{"num_attention_heads": 6, "intermediate_size": 1536, "norm": "layernorm", "norm_place": "pre", "norm_eps": 1e-06, "qk_norm": true, "tie_word_embeddings": true, "parallel_block": false, "init_std_down": 0.00468, "optimizer": "soap_variant", "beta2": 0.99, "weight_decay": 0.053, "decay_fraction": 1.0, "max_steps": 3459, "dataset": "wikipedia_en"}
Each number is 128 + 24 x the weight over its row's rms, rounded and kept within 0 to 255. Layers, rows and columns count from 0. Numbers have three digits each. The size before them is the row's rms in percent of the matrix's.

# up: layer 2 MLP up, 1536x384, rms 0.114, rows 1175-1243, columns 0-95
# down: layer 2 MLP down (transposed), 1536x384, rms 0.0883, rows 1175-1243, columns 0-95
up1175 088:114134135167126131117093122122109172138116106113166145161131113105122150163163156113146108110118138132101139129104122142156168110121130064086139125132115121125172096125077134133082141140079154115140119120140110126110132092114126101124116143119113134112107127116154157112177141097152130139
down1175 069:083128131128119184109130115117120166168109102127147146187127164138140111105121114126136143136089122118052135116114096104128121091095111081110124151128121108160090087152121113133102109127058101131116113146160102129122155136122127177117099122180165105118150167138148146126150137164136089118
up1176 108:123148068136114106135150129149118117130106069099110132109127139150128080154139113126178150144125116167081134147144157068093098209161110153136116129147118158103130104131126117099100123126093096130163206118118129157137130149100170101141152170117133131114142109124164130117106111132146125147
down1176 118:091112137165122121116058127143121129163081101128153103156102105133137138122136138163120137101065157123168120110093143161125148106106115175173132139131114127121108087106143131129107105126124164155147137141107139140080115167179127103122114086131155132123158145172131144137101133188150131154
up1177 097:151112152140138123101096117091154135098105148128130143171141147104111121127078167138133138110164107128102138126099134134104161156150149116182135134098138125121153083153091117175113137136162126128101140088132120111165125154139128106097134152092110151111113105116152128098110114082126132119
down1177 103:143130126088167073113143162163091161132140103146110106132144098101147140127108098117142077099087152127155101141165123142152135132114168113060127146098168080120129127136114155121145135139118151104138090106172110170122109112191167144169133138073134122125106162160152153145171116116113111116
up1178 099:119133122132107134167119116124104107112122113145130176139123149151143161111116168149115113161140111094123185094077140151149129133054131131131121090179113141113075113070144140141165124101096140147145152134123141115108131136168107144068135086096130129131134107116117109107110131138120159130
down1178 110:089153125124104131158136170119133112124052185117102129143167123155115125115155131137164122137129136137089153100112110101083136120118136088135174110142120130132150153167174135101160146167135130121116119099144133162118130093151109165079124143122159128148160111120100121117130165124102147123
up1179 098:094146141138137134129155134138129140104134141109107120135142115106157111138118143132081109139122190145129137098124136099136121157086134125153141111119122117117129101127079171136128156149165124133122136156126121149148122118107146120111157170117092106146149164134115149124136140122106105105
down1179 093:144090102138149155127133138092122125158137117136118133135161117158143141120108122117109136114113118108137148149123132104126143141093104135114136112158115144113148092106131127113124129116110129129069082147140101156100138134122111174120133123134119161127132090091125089153114126126165160142
up1180 085:120172107159119130134111134108139133146126076101130140131116109160102094117098196103128140144103090165121124191115131115117108154141206138125095141149130117112102170110132129135137132157127140119114162117129163097142113150175160130146076093145058112127129142121114110119104144124149172141
down1180 091:169077128134110113126133140122116140081123164135126144137112122122138144137098106120160115158128126128154149120134127147116133132131102104148157155125122121120092162127112089139133147131104110136064173143120122153138109128119123156123152189121100140178141127114158119113162170130129144115
up1181 113:135100115117120095133149089177110159106157124114122116093121096133109108133125139127095129115137117141122107165130133122133160138137177120145164133141123138144120128133109156106136137093139113125170179108111147124125111136109147104125152145125133149154154111135088119150138137121102133118
down1181 118:127113134160122121116135127137091136138080102110125133131136184126134126122125155120143088108146123103117135118149186152171167171121129125140110155126178119114134146106115148139142124120135095104151133134146110095111096130109131115118164169124126124081160144130148138120162105137154129105
up1182 109:090131141122156095123134139164152122102143152106116119141126140156163105129135093166134152135090116104134155137149159133109142134119115137176123115157093134105115132132128120160131155116177112093121114120115118133132155133152161190143167114155125148134150106092124125162122138108108152162
down1182 121:136145105111161146122116087143097128145126103125145108106109126105140151147131158127152130119131112129119136092109109114155109138120131163152141090085145138126116097165104138151130112123168107118117112092150130134152140094138119109121143150171112114157121078093132112155158114148095077175
up1183 074:144149151086095093124076125144139077122121122123164130102126097134065127181133161138109131097115158135121141135090137146134123097130173106095151137117146115123148119171142138132114143142117087150121141149102111117142101112123160105122112145095133126143129142128142129136122166135145111138
down1183 064:102125079126137140143130112153141115126141103179158098097127169098126139104114117137060161108126126115113090116139100117129142088122082139151086100140076091079132120126148110130135088133148132076146114099148142139140139112124130109118136085127110142127157145121161092147142101159177156114
up1184 097:148130154133102135137137178127135127164176167113148153106143110136115095189113154138112146144162115097112131127113122125126159087151127119136128151131170172104180102154084145114102115133104107120083127148159161156113136149111120136138095167124142110115120108154173137098084076160123129129
down1184 083:113167128094095151138123111132122099094113148095091122133157122134114098129125095125109109137147162140113157073117106123124111095105105154126086120142132164140127104097155128109142161149128126134064098179138137217147132123117111126121138117110170114130085115137125099136167148149116153127
up1185 076:123112131110168104174128165101151127116148088128150113141131117135117123147127089108136117105104133150133098148139135108136126163090103146106124147155131153089154161111124142132060102058121177093136161120131134200133118109129090125084098159180115129136146126154120137137116141153141113143
down1185 063:123141141117149104132104160125141123121151099142163098129143104102157161134197105121151130148130131173132157124134113135113132141138129142085100145159149148111136074125122141131129123115152146127131115148139091111112094128149142119086114127135133110047144103178090153126147179092105119134
up1186 104:123136144127124160138121141115112132168103135114129136075096095157177109152161140136168109126107144135117139134133100086163110101179119164100133092074104144201146175108123139106118158127114143090150152132156103132085155129171140138132138120140170137098136113152138135157110115130165164152
down1186 124:154124153133103142116129154123133121163139150051150106116112136112132136089167102127132102102154123152084123157116141130136079141131121133154119093166108081145173149146128168136148163115196131136145152102122115083143107142099116157120098150141108089148099080133121103113150132126158129143
up1187 089:145156144112128111124113157137168168179115122087122119158105113154160125121120067153119143134161129113134169166118084089179141097137153108127119097142101165151137113135120112113150141083118139142133184138136156051146123134164181141096120162117142121157131163138081122168139177164124142103
down1187 058:135119131104162133167099138140166116141115121087145112132161089158157117128135131141139147168130130140078142108150155120113093156155184097086096134156109140124126085150141135133144128111185147133128124153139137115122098129127152148117102108141188116149133136124116159145118149104095142152
up1188 113:156083116175166156151104117165121111134072087165091120133069134153102144142158103110146133156143107134110158166123180144123105137149129127130157178115095123125121110151119197109134175141124113117137164128129130133119150124112126056121141115123137097125127127124133143182104141128102129124
down1188 126:156119113142140150127099125131139130126150093143138128123146109099135154152165136096107083146112122103173109133114113152093085118169147192148136153140131119119089091098139149131125102129109112151159154140082140104125129094114157166144144149129075114147147156111079135199130120153111130127
up1189 106:121125107110119123146142136167096094101068140110097104116100127161150142112088124148192179167131116146182134169131136122111138074139159149106143108133179110131127120093140166147109133147140140184096106122168125120101092107127161104120040129130124144151126139156111139106108124148134147125
down1189 094:104119133156112108115148089111155136151107150119132114165104100117138117169154128127139102165097163136132122096103124121098156120131173148093093150135128135111146142136097138127150156152131147123114133092113119114148162085115061113121066145168111139117139132144106118111161133157124117139
up1190 110:109101123109144158116141134140132133129103124121115139165087105145121143122084145111180125129114136133154174134157127104140131118101120098117156102092166104173126085131100143133139133110154129139129087107100139119132096135151172152143120124102122113087131144107136127138117131150147118106
down1190 094:119142134128105109137161122102135143130134148125078149158144106155127119156158136140117116099140118167134118134116116198120145164141145134129178117145105151154130108142104098126137133164109120144124171131116088149135092147145099150116100118134122109142136155092187164145145151147124130116
up1191 091:153128086111119156131182079155118108116146119129130109125118134140120137124095120113145116145137098124136133118116153132127145103137140095143121113160141143142138163157142106140141101114145142114183129116108109112086084119119128129116153107136144132087149137172120160108102168111155123162
down1191 081:131138115100130156121124070084160120143112134146100144125145155163163133126148167117134126098149138148102124084120102157118102100143126144118096174154111161110139146174139141170147160163081153174092090139111118163142189137129131152147110174137153140141138125153145103120173105111133143129
up1192 102:153120134129124185157104146103124119177185140125152134156127127115106178152095092114129106111144100168159140092147118127124123112172123146101112148130149113154151097166145152197179139137098146124145111156133124114131162140161079147172140181138144165145133109194141134152067159114116154120
down1192 092:115150119134144106094092131113088165131128107104143071112153127132101081132147115132097053111120126122143173152155107136111078106126111125118092134135090127115092176128111142135129123143147107145147155126099143150111156131074105099138148125095113146120091113124123116123105116133095151145
up1193 119:124146184136146120129164135128139149139106150133101094105131136115123122169105157159139135130106131129150139136122115119172173095149142076129107102103110143137090059106156105124119132094107100125137162093117121148146108097117118130148127099093104081141157161149121148144091090116094127185
down1193 122:120163152157138140115128165133129109122111121115153103133117129097151107148142137130113130129132133090103126082079135145136207083164184082136166142131130129118098111062126100141170126104128147108149112162132115157102119101122122112124091167147097123107171151169103134141101097137100126151
up1194 120:155129171135142124166113122136119099125111140112108117155161098173091113141172116129130101143124161147103123089154117079142115123160138116128131152099156152098112146084105122139102177111130101151164117129189112136091134124069119128097169106149120101111133128144108110160129167140110101100
down1194 132:112104148151115114082122184156144109142144134114114097110118147090118102142119146121110075121112136124101092140092146113077162147148164151138118139077127136117115159147126109107109158108118172124129162153122102138106138095160110105152154129116112190108089117134116106132120133114146095142
up1195 112:114150119142120108122140114117117123125112113110133140143163095105111118140159118110160136123126123120140134113104109142135121133134135141155099091137108127112111149149117132103111115100130138131177153135148146116122134108120140122145171133157138170170119157173140145159095136136130139118
down1195 107:141139125102152133109108123143109116118198149129139121144140087090157148158113131145161105159144137161107105149126093172190110151121114143158142131162123136115106137149149140122107110140143096131122115103105148139101124105133157114166128135149116116172115122139127093138128133108157111112
up1196 113:128117117139141172108100147088136102085145163135159135140135134156099124109126145104134134119145140132100135096118125126119125137115140099094136178128118137145094120114084170143122159098127132108112151120137131136166132093154127148130138110110119127119126116144136170116132111162142130141
down1196 122:111136119148171136125142124115137150079105108108136149150105089157178161140133100147079116157088164136107130148119076107090105139107135115146134121135150063162110113134157130154166141128106137091082148104163090079146096139150150089152127134104119109098118091152112143090093097098143120145
up1197 096:127092129134155140120108119161129114136120109160121111151118114122070146139108142153160113140143162193129159121110118080121125160143155124134086114111162134142138132111177142120083141118160174124141152112125089143155130136127098117116123131149121152114130136132149131125173135149138154138
down1197 098:092133122165124102127132161119148099115119125110144082129124117099132144093113133084152099131131129115112104161111161170163113099172148176145152153141110128112138113116159118135103128130162092145165129128132105103096161167193122115170130126152121101166136172117162089093122156093108085125
up1198 109:133097178140131122143101155174160107106093126099117101163139125146123152089110133114095137127151101082125128164116130176113161104135141120099119142116110128115154120111132108128099133083116144138148118121168144109101117140099122171140144094114140112106138132111144141137111117145117134128
down1198 105:139123114122109099112128110116153179169096155140109144113124130103126106138117092104160143122094159112130148111122141135142131095113129167144141124147112198141089157118097099127157197124131141120143113144138154126191115132107159141133111128133130168100095128100104134148145139181162144120
up1199 111:147099135122199145098119084176112141093162088142106092149093128113094129087139151140122095116159085124099157115062166143092146114122114126090133139177158137144109144168121134106105150105114162167170157142122135107151113138121138068124150122102097153138131141165138130086108110112118162094
down1199 107:120100108175169080120128141146124116147090100131134112117146164131106138124129132146145112178070101142175125139136150119111130113123121114122107116087163177141138126139096172125103135143134149139119180146104134132136173124075136157122173128158101131174136129166106108166144155129119116125
up1200 113:184137124158182158144113169140137126103136114143150152136163120091093119106152136118132126116099111131181168110102099127136094139136154133120085090150143115130146121086096094150107098136132150074111086134093176123128143119149136096130113089151139129141113144104111106142106135145117125082
down1200 099:107157111102112105128122153126130102141114130125118120129092102114123178148123107109116162149125139173130151128087130145123151143111154116162114134128119107125130078103123102128154140108177119118121137149153129138134131133101097104100167136120141071146093169113126143106149090138133090127
up1201 093:091166097127102142127125155121110126142092143129108110109128133106119115111185155159129127168119133130116128115090096110109169118131065106143148085132159161099126132148104103130110153098119103144119113137168073138094099112115155105106118089130122121121141163133109152103144101095119192128
down1201 089:067158074122158165126157163127103096128141099124089162157110150158145163107121094139115147121128102139119136107186131098168149111145127079149124153130119131119157130132112123153121135129135145099095128165133114142149115105102127117123096163133145087099173167117109092129095125096157152139
up1202 093:109105119133121113118098121145137161138114134141121088112156155136123089143119125140139153149176118155152132131153122124151099149098128184108091110143135119157180165147154129120140098099133145149088101133137100118104111137115147102132132153152153092098137135182115160165121084140110162127
down1202 073:121107108169150098097135147107143142127163122100085141147139154130143114136136137133156095123144165126096120111158104133063111133121152168134094127086138095150140117130119128143136130117114120173123140144137110102111151134124112122148104091108117099141135116126092112134108119101134112136
up1203 102:138095097127113094128127147092122128163125127133148125126108158115094109142142154166105143144097104157122103144140136120114142178095142130145116121106115136135109184117094105135110112153138160105138158142103147089126157140104155123109163120103103129140138086111156130123150105104118179187
down1203 115:179099136180114088118087150115093128153107126132121134144141179167084112135159140089124167086095100062167124118149154167109123112152122152113114093118139110125126110137115096103109129103137145118123130155134124103138098138118110117118094123163167097134160141167123102137138128132127096102
up1204 099:144092098121148166132120129139122120095108178093159137122130129140063155133100152125165142127112151133130132140127151109185134104144122126125142126110145096119115111109052140139135115174138134173139133139150125117098084127169167149125129155111100087139134137143159147130146192153151143140
down1204 087:148135116125124128118128127149159107104119165117100142150174103147132130150115153103133119106180126126058140088107165106153110143169134135105151164118109130084125117133175159125161165115136107094123123118116133082114132142112141128126095166145128149153175131139139121178108113138142098137
up1205 105:063109122123142126121110136127108132164094095140122098120099152154127109096126131139157170155140111125143152103123141087090145182119147109148138133111133147107131125154124139100140113139115104160140130132111149150127124114152156107126142103139123082119105105160153135065117149125164147178
down1205 104:123149143124161180121133098129110143102148164104112098126136135132124143118105123149141120158135156148185096123157106155118083170132089116106162125136148098116124096130116134097165116177153138139062108123136091132139071142100137114105066134127122111109087105127153122124106180136147116145
up1206 103:124063134158131118152145118139112121151098128138143143158119109126165122124153160160104086110127134142120131181133144142134103118121159136187126142132120145147103109154151107129171110127143114127142113116113138133105114142159155139133151122175085133103150126168078087097155128156107091144
down1206 118:143123141132124074144108146138118161105119103073165153110154127135139137122132093127119121088126092156091148140073140153137117136104113092169185063188111159065119117111154118132128140129097160115092098152135149125095174098132139103158111137109128169150132127179118079145147112129103094118
up1207 104:104131123092142155088106116164096133102161123112097109095107152139138132134121135111107117203159110167117118149130109148175148131106147121182133164145136170131131104158132134141140097130132116086088128118123164100170144158145086163140102133120084101130136122115187118099145195112111170125
down1207 094:105155143171143121115141161127160141115115123154113163147113154124186142121121125123105077159128144140136099090137143107110146128042126132131148095088163144154116120114136112106171112105081121124116143161161081134099099161115113120141102154108129140134105145128161160119112101131142131108
up1208 099:149100145169114120154124085152151138134124127103131096102143170148170125115110087117136069155143144125148115112086132143143124111148124088090141152130128125152105136135141141125145136105136158126112102117139124126134118152108108116103161088097144132103143102119102131122128160141123145161
down1208 104:130144114149118111114079089099162157157116107164157121130090130134158136129131118102094169107109164169124090129118148141123100124124146102106124090095133082091155110117166103138094121157099160133119127143141116125154133112101156159143137146114096165149078120129117136136188127108148124128
up1209 101:120121149147107098121148120150138130108090132119149124132083147115119128108169141077085159140156145083155164184153128145157181126094156143149135137081185151157096117116124114150118132138143095106112119135201132085077137114152080123152115092148112134144067133156133099122130119148102129134
down1209 111:095136143084136148091114193132093167127090082102135166100109109096144156132113151129130095128116104119132129130155078157139167120160178119135132146119132131116055095149167105140096113130146133084174112154153195131132108133107115101158106166114136101141114155080136138142150129156116086177
up1210 102:121151169136108148096101130131153139119134144162091157090135159099128122139171113153126118130115122132112139151145134151123148144123098123116138113155125111112154126109111163143138144159112151124175167113098097100148100161109140129127102104124153129179146112139138096139125148153168159140
down1210 107:132179138137124125154107099138143126131123130185148144099106141165147137115131115124140190133170138155076133095062120186124187138079127115143131113102142147167165132114125160136140140149197119133097094086095116111121120139145111114099102135128173136142148131111158139090142137136146123139
up1211 093:104080146139140125134126149168162138106129094160155111103106108145132147157170147161166136099161125139163079131174152151149106134159140131099145086123131133115151118124103140131108128070120131131151135137125092143101133126128145116119164195159153130122118136150110169127081088110099127158
down1211 100:144062176160134117113151085128113098144141126097166109147111142065113127144125136115180092095137104148148102171119125123096089113131110113121127086144120065110138117132139150113118097105145162168087112090113132112074128133131108154121118160143094122107047086128141086115128156089089136116
up1212 100:140118114090134119131120155157130153135173122137122101117113117135120112103137148088127160087111109137139106133138114146120074140108119122129129109127149128101122135127097140096120148127148149050149069066129146069139094118108136144107099124133140177141116097130114133174150144174127136159
down1212 129:134141110097090093154138159132134121047111110140100140104134143136131124158109135128116120129194130140095128103132107135132188092119113149136128121124148134141141123157081139116153139174110157132099142139129129138143141119122150119114180139138157153141115106115140111130097114160171118113
up1213 104:120174110094109159149144135098123100124173136084150123156111133121123138112122136166136170130164108143150149114092107122126120130112147178091119135129173135114152179126170154160151152113095142146137192157136128145106148108143098121137135134191129133115196109097144162167133099143103157161
down1213 094:144158108106134117113142156166121172157155151117074100098122107137104119081129113134129113122134085131148129166159089123106162142096185126128107172132115130132161128103068124126132116154137130106138175149140111122089103083132127106141136163104138109141152089142116068133167113146154104151
up1214 113:130105184153143149134094155157168114123095133111141099142141149083088145103118089124119134116159145102136133086103124156112089107088132114092162184062137158138165108159165137171178082161127098115125123140115154124176076139150128129157130153105125092131121146076145125142134149122108119140
down1214 122:138126107161139138163145121181168137147155166123115145126132117112141126100121084136105071113144128120178123169107166140122129115105107168112176092145090105098150168132142126138153132141156140116145113096134118155131106124157108125136130129188096139117114133133098115126129123124132106138
up1215 099:100148141109155156168112130142107109156121126104110092126120110101119133113139129112107149150130114130141137140115120089107135145155157121132108122112112129111126162151067115122097149120129146113159111105087083097140129079139156128166106103111140060157114104118115136138125139119088136121
down1215 076:169126087159143185121134114143177210109129126154141132119169102103119103114121109133117111100117132162142117145105132135123123116122101095144075142124111099155173146127126153135110096084109151138122127135121119149121131099119152120129120133179150157131125160141132138143163097117108148091
up1216 090:143129131125167121139070080111126137114114113119116113114123136131137153139086098128087142140135154149125128129130160142139123140141157131094149151122121124124136108108142108143150130115145172150134178153152123149151132138117139119115114158122154166129121138126092140120099148101112086117
down1216 084:131127142117121101145111134105116128103106132123077126112154143129133110122127107123155163113146143136113158159138127149115147141117162133124158137167144135139090085150151097132123118149135132146159133107114128116118128160141133133128109130108127116234111148140127122121115121132106120094
up1217 106:120127165097118143148169142145169107141097135120132131159102127096129138113147126124129144109158104141143120114135126130139101168134111122147080135127148133140155142095090103161131108140109165144166114132159095111160117084088087114096108108118116148119099121118130141124100088087133105086
down1217 097:138120133148155139113135130136145150112077158127115114124118146106124153106105132135144141114148108085088141141141124155151107167134108103135088146147148116103151104107160111098114136090131140174132121148089132068139118158139124115127161088081103126171116142147097126100142080125118120135
up1218 092:105150115116159101172126119170152094126112097104129144119122131163143167152106116179196134180101118124137128128103123105136126137140131159125128154144153104140129189093098164174142109166148125145120115149125117104103114127178139126122073135117112103169124113114157158142121096141133160142
down1218 087:171161150136159073107109180145098073186103099152127150167134137126136120135134138124119117183121134110145171120140123126123129131199142109166111109119100173148127131116138111129180128123122127137103101159143117155149179123150143171075185169158103108109162077112132119147167133157151124161
up1219 099:158128136138082118131113145112137108088081108114128107093159137148109164129128097134133180153131144146109134133139108116163105140143136173158111144137116114128138112129106110127097177115112162117149154141146130110140113113109131103136108116119111073124125110155093109120116110143133099130
down1219 106:119176129117093101147128125123171106125123133159133137123169134165111116113186090120148115179121163147145105125148132160117127127126133125126105157084147130136097099124123107136155145094119101176103135139138132115144105116146140147113138143107122147160113152130170123062153133129105124111
up1220 105:110130127125120153099110153154104135120089109110127108124098156113112113136146093114122140159122133122127113080123097114153151086113135065106163162105133129091113130107105116179111125176104117109102115129112121123150143155154104108120106091117141144108131128172076142109126118121196150160
down1220 113:124144121133143131155071163158100118084124150118140150134139134141130154141070145157135123097122104168148125102119124078114095151120142108150143130121090148128126134113135163108126180147126135157104132116079146168139147129135091141185119120097110130112117100134062114115128140121126137121
up1221 113:114100135122148125150151125154121104132151143124108155127125170123059131117145118101135091107151104152108119114128107149173155142107115122122168120120179110129105059179132115131146134092124115128161140154116163119106142156120152138097131139128077143121173109130133141089103111129106145141
down1221 124:146145145095161128161142102136125129121108160152096117114144134149173098202133063149110144143126117083121149134112138110125123144125127088098125137115155103114161129105102088130104152161109111109122090119167105176166160093114163122123086113105109142108119128124134074142129129111105109153
up1222 116:134122080147137174116092090136116151167115166107103120174131162112113167125123159162126122150147125134135141161154170111106161126146151150106101147159136111152131133142099117103145171108146183114102168111163150114092097175129134105106123117153141129093110101125123120149160147150148131117
down1222 107:141154151148166093140114136118117153130123112091119142151148102090153152126127125137138137095121123120086137126152117172087150148164128152106140184133115127120095124085150121107150130133139150151126145102138122145093085169143165145138136133155110124152098123141118161131136192114112138117
up1223 110:101110169129125168137159146158126129126184096141173120126143137076102143126122129138147134147130176128137131075113081062152137165142101118144121122119109151143074140153145158122098165119130143150159142153118125139094156144117101147123123132156108117132092154072118107135113114107139145107
down1223 101:093106115094164145142140118098146152114116125095163087144127130105097136088111143143136125157071092130128106191135146106167083143132186158133126102160099135148089098172134149133114142101164122121118188120153099125150118151145074116120090158135120144136120082079116130103124141093135091107
up1224 105:145142141125125146131109108116156101116124134122117108090160137105104122109149119117115111135170115139127121103172147137131137130143154156125108091113148150134071143124098141136173185108085101116161140118159113153145111124145109138159110117127108122155101085148114186116164209104123120143
down1224 089:140143117142131158140099120111128142139173141111074110084112149121094119141113149116140100125143103091195145135132137139125106104127127096112138097159149154173081105122134162127174117143099123143100161183126125146112117137134184126123172113132123093106110119108098136148146122094151129142
up1225 094:158146142114136149163135079130131097122126166131111104097126124153134141131135151125200110125170114162111121127128120152134150100111099123129081082133093149131181161139118127156169143147137163083153126136094118143143126191126131157131152117157171129129109114161119147148114159154125179126
down1225 074:158142125160141118087097125117119103160107157131145171126110110158128161111144108111179116153144144170126144139147064170126107123137150167084118160105141150119170073111101134107115117097134160123137110122165088137141083121164120140134160138113139119105108095153120202128089192169115144103
up1226 089:181094104120129125133177109164132110118145138155184129135127112107130141154165110142106122128132111106147143158123150170117147167097133144107150061145150131132178127137095160132160141094139153134096111108112114125137136117140125128115152081146111122130139146094195145095115154127140116087
down1226 081:120146128137151165115113130122124084098138163155067151079140107177120125141123118126117150136137118123168145145135138124149120140124127168127138160111100147139139121112157102152106131127130116096101148123108158126155104107128112115164159120152114171153134104185118144151140135141129148067
up1227 107:144138097129143124183134142091124124135124140140157124096125114129146169131118125173111110110136120098160104102089149107124085088086132119139077136106095130094119155144125109146115108114137156110142088163089158129087152115128138140096114120151127120155155121096096151093103186094135147096
down1227 102:098133143129166148139107183124099112124130162093123123100141151117144110111114142125158124125133135115152091133082153121128107156101157135111096083123078139130151143117150089100103139136136156111095170109200136125121075116159153179065142119157105148104135137116119167129139130137114148154
up1228 099:155109161117120089106111094077110136184097116092129136147097132092152111135100146131143074139132145129134100127113109127118104116143120137142146094123086116106118113149123109125172111142128146095148137146133151120124169174129137125161187136107116165075122108187106142125155109136093176165
down1228 080:173073106132119151157136143128094104125130124139112120110163088134126120142128110080124119093112104141107167094138129090143162169122135142167147097169140127126139112139136126109119123138104128146142133116115118133133121168162079175084127140141143135112160116128119090123128136132125150140
up1229 104:123131084113151110116165107135117143126151119110116120180129134169111122121088161142134147103125125086116151097160180148132142156129133084127158155084125132159148156175140120126138070187143154135132121112190128097128134092153138091131095132140077163114101140147150143115111161156148118186
down1229 127:141125139131171115111143114124112140141110101108138118139128134113088149124064143105160165132140152104172161115092174111133136114087122111140105088127079133138147143082153144096083093133110114145137100098130127086143149143149107149125121131094091131124130085118069130129139090074111107154
up1230 097:129116139120081130156109153150170106185117130109147111120140107135144131128142112149111122103112166129132100097139125119128160153096110153147099150146133159108159123165117165171146096152134143160120211108138102150146131128150134176136141122132143110115159068118106141142156122158150131109
down1230 096:192112165178129144120118104097118168125156148145033115118149157121137139107133143118114114152124099115113158126115136103133094095163117087110142108107142097129083097130151100120105128145150116122098127154110127128126100116132154113142121157127140139214111127085086092151136168091092133122
up1231 069:136104161119107136143137165143166165163137157119141092116112138133127155133156126091152086141149091137113169119104103102162132086129166131118128102068133177170118097123065168170132066108150146142157154140142104122075156138117150142150112131140126155105155085145139123117071154152155178149
down1231 057:120125152127124116156119165118101158147149135110156143171125139107149137133143150099113101131149134149095156141142089118086125141129186149124128125098128159137114122084086131145142144096179110174168153149130126137137149075115134122142107156137127122075131141100075131148104120127124130127
up1232 083:141128139150123109104153096155165141109112136146137100121125134118118116152135144134147120087137112139152113119139150113101121111144098137102153109120101130117157108136128145139081137085143137091163150156100125162139127124126088109124137096146147150079109087150116197112086138109134080132
down1232 084:163129106139098113117156136152146113153095139136133094129139094115137107093137170092157079114150128141173114133105186102107111116159133131098102111157132090146143089069127161149117128112131150089131088112087156115148146111158070173119075095138136112112155132128120132149089148145152093132
up1233 079:120103129144112114114125082151118160092104109152141145105123135079138144095100160122118127073126143073124091134117150136118111124128119104110144143084109164134135132130100176127101097150130146129162146149160150125147140129126101102131135138146190096111117112124110158135107100114111135183
down1233 083:098112130100089127131141138121145138141130111138144123166103141081162158143136150156148127130125142143143139156139124116152100135125136132105135144120083158155122153146136172105129111098155151121132132162096130119094132117141096137132115097122128107059077142152129184105106128105120129139
up1234 114:120161171143146140125144146171072151143137125124158108135094150108109126133124134144106156132105124167148141137136149137076123095132189135118113056147145137137116137137125100112154102136171174116128104160107136099133125144127151119112173142149124124135149124090142141098117122141146109141
down1234 111:126124141098136141116150097133090118112076120118144098139075151141128169110136110168161118142098122115119142128098128128120129110160138114169137096145118127150194128142106175120145110136135079128183109105142131137115137110127179151126143139159130164127148130144173088099081127142152102121
up1235 098:133101141116132147108141137129136128115135137084109078128122128084131117119103103160106150093120088115121113112136160111154173108101120147123139109127136171111127175126116148167133145134139149168174145082165090099119123174146119137166147114096150110129166152106144148128081109096105133151
down1235 097:163156116100097141143117137084144084091106096117128083148120112119191134157127169148125157088122151121116134145109149089141132134084101134134109138079131136145156137168122099108095112110131118142099141087124159120123129113143108095115105184112113089167131152128147102126134129157159151141
up1236 098:140138111137106111128116154136157208133138118152113131137144120130153104151068138077182156147101098151163094162180136169101129161149118168114133085139125170082091133111102160127100132122161140161171189140091128115126131101123135125149080141157152115135095180140128139130107134104114116138
down1236 118:121112112099099135125168104091125202168150128143092129145193105127165161154129137103153118117123097097100114139154160121141154149147118131055143132100130138079127113085173117098161147088136171137096134122099133157135149163086105129165142144140128137151139155115141133136127125129133110117
up1237 106:138133118139129160128094198121147125135116117133153126126111150066136092145100137122113142188108148118132133126132113149123143129139172102163077144119128125141157125098135128136100130118173099120122161132128121155134125130097122117102154162120129137130123096110159118116174068108081122085
down1237 127:131121107129177113096112158112140118114113130157134069147154149151136098161064131149113116150102128114110116121137120150121159114092122120129142143053126133126114131151165120148098149168159101138125108097138133127160072121085126124140117156139120155061125140119116109163145169105162092146
up1238 096:096140137173091139156167147126166147135149128081143098158157096140113142134138161093089126137134128098123136145135121143106124193121128094112167179151115173135111134097139128170118087111132125132163101116172095171140113133111098097146100132137139090150118107155110142107116103151131134131
down1238 066:143134124133146119116110094147129157126160143115114136131134145108182106140137113112116086110111068153110157145103121134136136120140131132154123125149161078146070161148166137162117154137148111129127140103160107115111143137168189136096140118141133161147135147170111152165156114136178066113
up1239 071:123144128130117089167118104169127152129103136135126135120133159117081128142184108142169120182163134120130150142157158138119119125141140131117151108104126085097124110166179108098107141110125119097166158093120118098148112134139136131127101082133133110144140157133091109118133074104087165157
down1239 071:126110099138058133109138127151126087133158105093106111122123114158148150115147114137112121131171122136133134164126126127130154120122114121114131124161108102116131112154131167166123131123147126077158121158137119096111096138118124137122159117069127131083124117138143152152115134098190132125
up1240 099:146121122100139127119162132118139118116167119090102147128134103159123167123114099164139128083133105152090125090082187133138136162102153149167129132124119152154153136145126101119159169115157103057145115127118100120107109129106161147127143148130145142116164121118128124091151152157120106078
down1240 085:109118120123099117133114082147109156166122122118082144131129153150180095148139091120122110117141116132145132119135128130124104124113119104121092169108152155107093128169120122119109167124112107162126081118132135172138110089135119131125129116155086140120095114138119101140148098104120125106
up1241 087:135145129143059163136102137113151183141135116074159165118120090099147123174168132148117077133106134143143150152128165123124110127152180083162096133123157099122140118162166189153151143097093140138108140096183139097151153148125140123124109114157152086145166122132141130135115129141113165127
down1241 077:110135135149129095154106135146085149148128124109130113143131089154131094135139151128151133087118075129159126123095154101095112148142178147115089142163138144146132133132130148124163148143160123164096142118075132168139140146154109126146116129141122175121115128112163115134098149130129171133
up1242 107:144145166114124153119117139099145147146113157105124102102134173128096141150147127112137118123133147110134062165124109155071090109072123134169099179173098138113128114122138135127142118133153109101112156098116123124161135155100107159149150098157124103122129143107104148139093139114084134130
down1242 109:115127119105139149140139119092141126080088113070133114122169122180129189135163134126089054150079128146134175140180096162110092141182150147139089150128146084103115113121139147140168137096098136113136104129111155153133119129133108169149137121149154080137138152101133118151094149126191122125
up1243 103:180146158119173063161105103102160144151178131157115121166122162136130101112131110096130127106151114090162129157109151107133135145108155132130092105099178106152099149099151142121093112081167098129142149126126118070118132103108156143145126106149109159151163116150146128130107100131179143156
down1243 122:143121065139131100109157101113163155090106149145086113105150150181129147145103113125086102122142106129105131103159147161171144105104104116112114144107138097123114108156065153131175135128066096138098129155128155122141129113151107191120135129111102138118139127100137084139115137133155111116